Weights of a small transformer language model: 1.02M parameters, 11402 steps.
Each number is 128 + 24 x the weight over its row's rms, rounded and kept within 0 to 255. Layers, rows and columns count from 0. Numbers have three digits each. The size before them is the row's rms in percent of the matrix's.

# layer 9 MLP down, 64x192, rms 0.121, rows 0-63, columns 48-95
106:160133185093117165135076107153131138144096071093134122105120134114104171130152135167150102144118143137168138106172151092148133153103116120133134
096:164131136141109119128160173133160115124146158144107070205170163135128145098143130101111167180161116162098159139104157137133130123109137133148122
097:135114186128093122179104140161124144118143172167123152118158129144133081145138166091128136152089113101108164132156172154117191146104121123103190
100:126120134129154137145146116150150158113137093140141126128089131128097133122139166153155125077094131098106133102111110123112113133131163144126148
089:126131130129079095141177146117139125096161160104118109124183138162102148172128126110141159165148159119102148133102146156148126110082136146123099
091:152169113135092153168129118146160122110148140150090165111065136103094153072113152145160145113164159148130120095142134113175100114099106153103126
113:114121137114152112173118095126115109128115120121112079126088127127135169094122073102091125101109167115131115139115165118139124135103129135189117
087:102111129118148126145120117143099195126132117143134130168139113146165128114122101132116094100125128131155149130096121123078158117149136161170132
103:103137131108110092142128133147165115096155111139104105121175073167110117138100102124145163140108146143117147093138154097139138111133121144115107
098:127089124116135106141161161151124115148153134150131120139168140117090160112146121101083145136161113106103146090144124130114111123140120153169154
088:187144133150143138139137120113129178104145143144150171116114148134087094126142141111133118152121097170129126138174113142076150191121111096151138
093:156141120110140148114101112083081116139132116095124166115118136133116099123121141099137112114137102151119109149150099109109126124148171150108122
105:150130108106099116180182164103131117126158097143074129136157155174152129117125128138109141079157128098130144132104147128139173096108146097148150
091:119115133055136124114086127084161128113137129130143163151116153117156138154118152204094155165126136143155115151116114087145131151121137129128099
092:125110126149096130156146085122134111137124110152138097129165127091140114111137108138143125088127097106138113141120141130153109154109114130143144
115:156131148105158121148144140096132143120141075122126125149125123123139147127092163118139137087112153132119115095188157084159157152121138139139092
096:122156125100094098127142117179093137191122106147136109147123087127084149107139128137137125103112115127095149151120177166133130119134116121127133
097:123131112131123199064108141140120123122138156146159161144168122109157096118118158132112144138111121147065131123097163132155097112165113138159156
098:163110120105128123111132138123132111097178144127207101157118163112145098144151121092170161122120111142117125126135109100100118099144087127142121
096:114135099140089162097132166125132116138101119078141090116122171104174141109115138127075155159144161162146119145160123110088143146136125159115053
093:139181114148141082130117144132155119148112121159108134115133161150159125132131144139121128148137130108153079128072106151139144074161147122127171
107:092083129096114158144115142122103159137151113144110089125112115126137135152159121132102137138122138110113168145121116166089149115130117070114101
112:146139165084109144119106155106097131127149133055115114124138147155109147184093117096137149062115128143145138132122144120118129134110173141099175
117:108120126154148139126168124143133123148127128145105099080142061124123144140123112140137092133122149077135152103126132190175138108142128092119122
085:119108128092148141102103107154147127109094100140145156130131123153168167160105123180116150099166138163137147147141118106134096111105119121115177
114:094139147107130198093087143126120138138102124090105131140124113130151137133127082106128119114101122152102121146107154134122097112105164160121118
106:104101113131143107102155132136133082126116161128131150172120089132126133142153090171125093116153098053141126125120102097148138131184163127109083
095:136147122098105141163126114113109177137128126137116162104145101133129096124166141134087094181146116109123100143109120136115120131131107104142136
110:098125106169123090109178095131128096119140118112102140069138095099118103117134139077121155137135134118102138082136171124102108075168098107116156
104:165112161168110129119140101101129105126123157159103120148155079124120119136119088125120070124129118096087150127102110197139126133148140142148114
103:126142157160058119088146132111156129101092125174147112101160125097146136147129101137103109142134122155106102153115132112125202128157115109094099
096:107135113137138103141124144107154145137104166155103144147123104114120102105158122120164113127132103179091164157121155130106125194111150129126087
128:132147122089115130139136134169109093160140145111144116108168115124119102133162146129141146135138108154115129104146091082118082134133080167129192
085:141100147144147075150141079133112127134118142107127162135131120130135114127113141135122121063140107084156116145129120127135133087118155080139131
105:147130142115157120114128111098105162127134113110094122120104110129146173169122146114101109135095159152126101116081173164124148160111115130140102
098:122133123147148139113095141114166117148121107130184136122137112140136108154134115152161108124143149091124168107115074148140112115118116137093074
094:108103107141148125140136123141114130120108151098114121179114103148083151110161110156095101116110109127149132100100097087136162202129110136169156
094:128104159159169127132123146100085143149124123140120123110103185123144105115163161153091116150153114149193101166098102157109142148113140134093153
097:141127139147117120092131149101143152114120142129117123149118145123092145145133119120108105096163144122129139113153138122128151105153130118113142
124:117142119106137109108119165089164131102136123122067072196144147111136123103105139096115148135153110134117121107115124104133118114106126153153140
093:073142111111134123193125145188170177141095111147151117136105172172110098121115146112156123153139150170154125136109137133127121115153137172122133
095:140154097136156143126075114119099151127130121103167097111098093124158136152135123107133070128080130134143181083147135098130123125189138096124150
100:124123104140155149159109100177117093115114136158111167119112101124090136130128103143129137097082146116126151114156163142120145098115160107077094
098:130120092150138106174140124142123155132111170124139130134097139131149139081089121122171134145152108181136124117170100086126108144085090112121097
117:154143169103125164151064175111113100164134114078147132126119153144128154141113120157090138130132085143130135128138138123127108152084158095125097
102:154127141149139104098126080098154119108097119133136148142067133085128102102137173149134144155137146104176107154123059150105140105157110150101131
086:152114146152143099124094110119147136099158092123130140139113126088087120129094174139163152115111109109133108128145128167143124081142114092117105
097:137151140165074140145121154159162191138127145187167104113167118126104113126137156132112130141138128118115193152109143155114143136183150126128121
090:121129118104125147104152103163095102111085125148134100152114129145135112096079108126099130154090135145140110120108154157153127106128093202155082
097:105079128117147101124130110157142138078086128125103117119148124147130171131137125148170151145128160132115091130120163133153122102144066184133123
096:113107125132119143114101166124122118128142163096109172115127131144088129131163092134130091174126141154132122100138136123131069179077152123191124
096:118124138098186160080140095132134142139155103077145156110119140137159143134142134131136148121130184106115129098167143109171129136089135117106066
101:159170127135121095121151135111105104162140092145120106134109098087149111160131121106112093134128144131105140117161122152069138138156137108098164
101:117122125137161125079156124145141123124117133139117102064121059156112120162125124110134082134119046115097125115108111123135113140144112123142160
096:107101126153164155080118123138083103122126143135125172097110092131126135129154157143118122120123159149149082205145127119081147185155119171101176
096:110141129169139128129104099114143106157097105115164172148120155106151138168088125120140114162109120120160097143156112146113129128119104108155119
108:129158100097117150147118103132105113155157141128152120159110166109150122082153140137124125103111130102139112110134137124146139102119129091128158
090:138127074127101138103122142117094139119107164085152174094105128089117115083137135119156134127119105098135080139130095067111099105115151129111135
099:118144104127102132125156141088140134098123162117123150111126174125124088103090106103129153141137135103131111137102127102145167080126154089102126
108:137120131162113106155143085118120099135092138156124141137148139106116109136100114100132108165170173117109139125178100161107125130153108131155130
097:096126141133108139112160106138156122106125167122137117125148140137125121127116094112173142121134150123134083144119164131119110111141123137160119
097:146118115150111121146124161119126130121155118120122134125193172160150154114115137120130162086129104135147126139117060159169143171120188126128125
099:123137125116134117126131144110111106146129131138131142155140176141134114123143109146149147160116104146176103169130116101168070151089111143133144
097:092134147159148122094089146135125126147159122106129119126060154094127174154120139144168126117121105172126158140132111136118103142150156087071125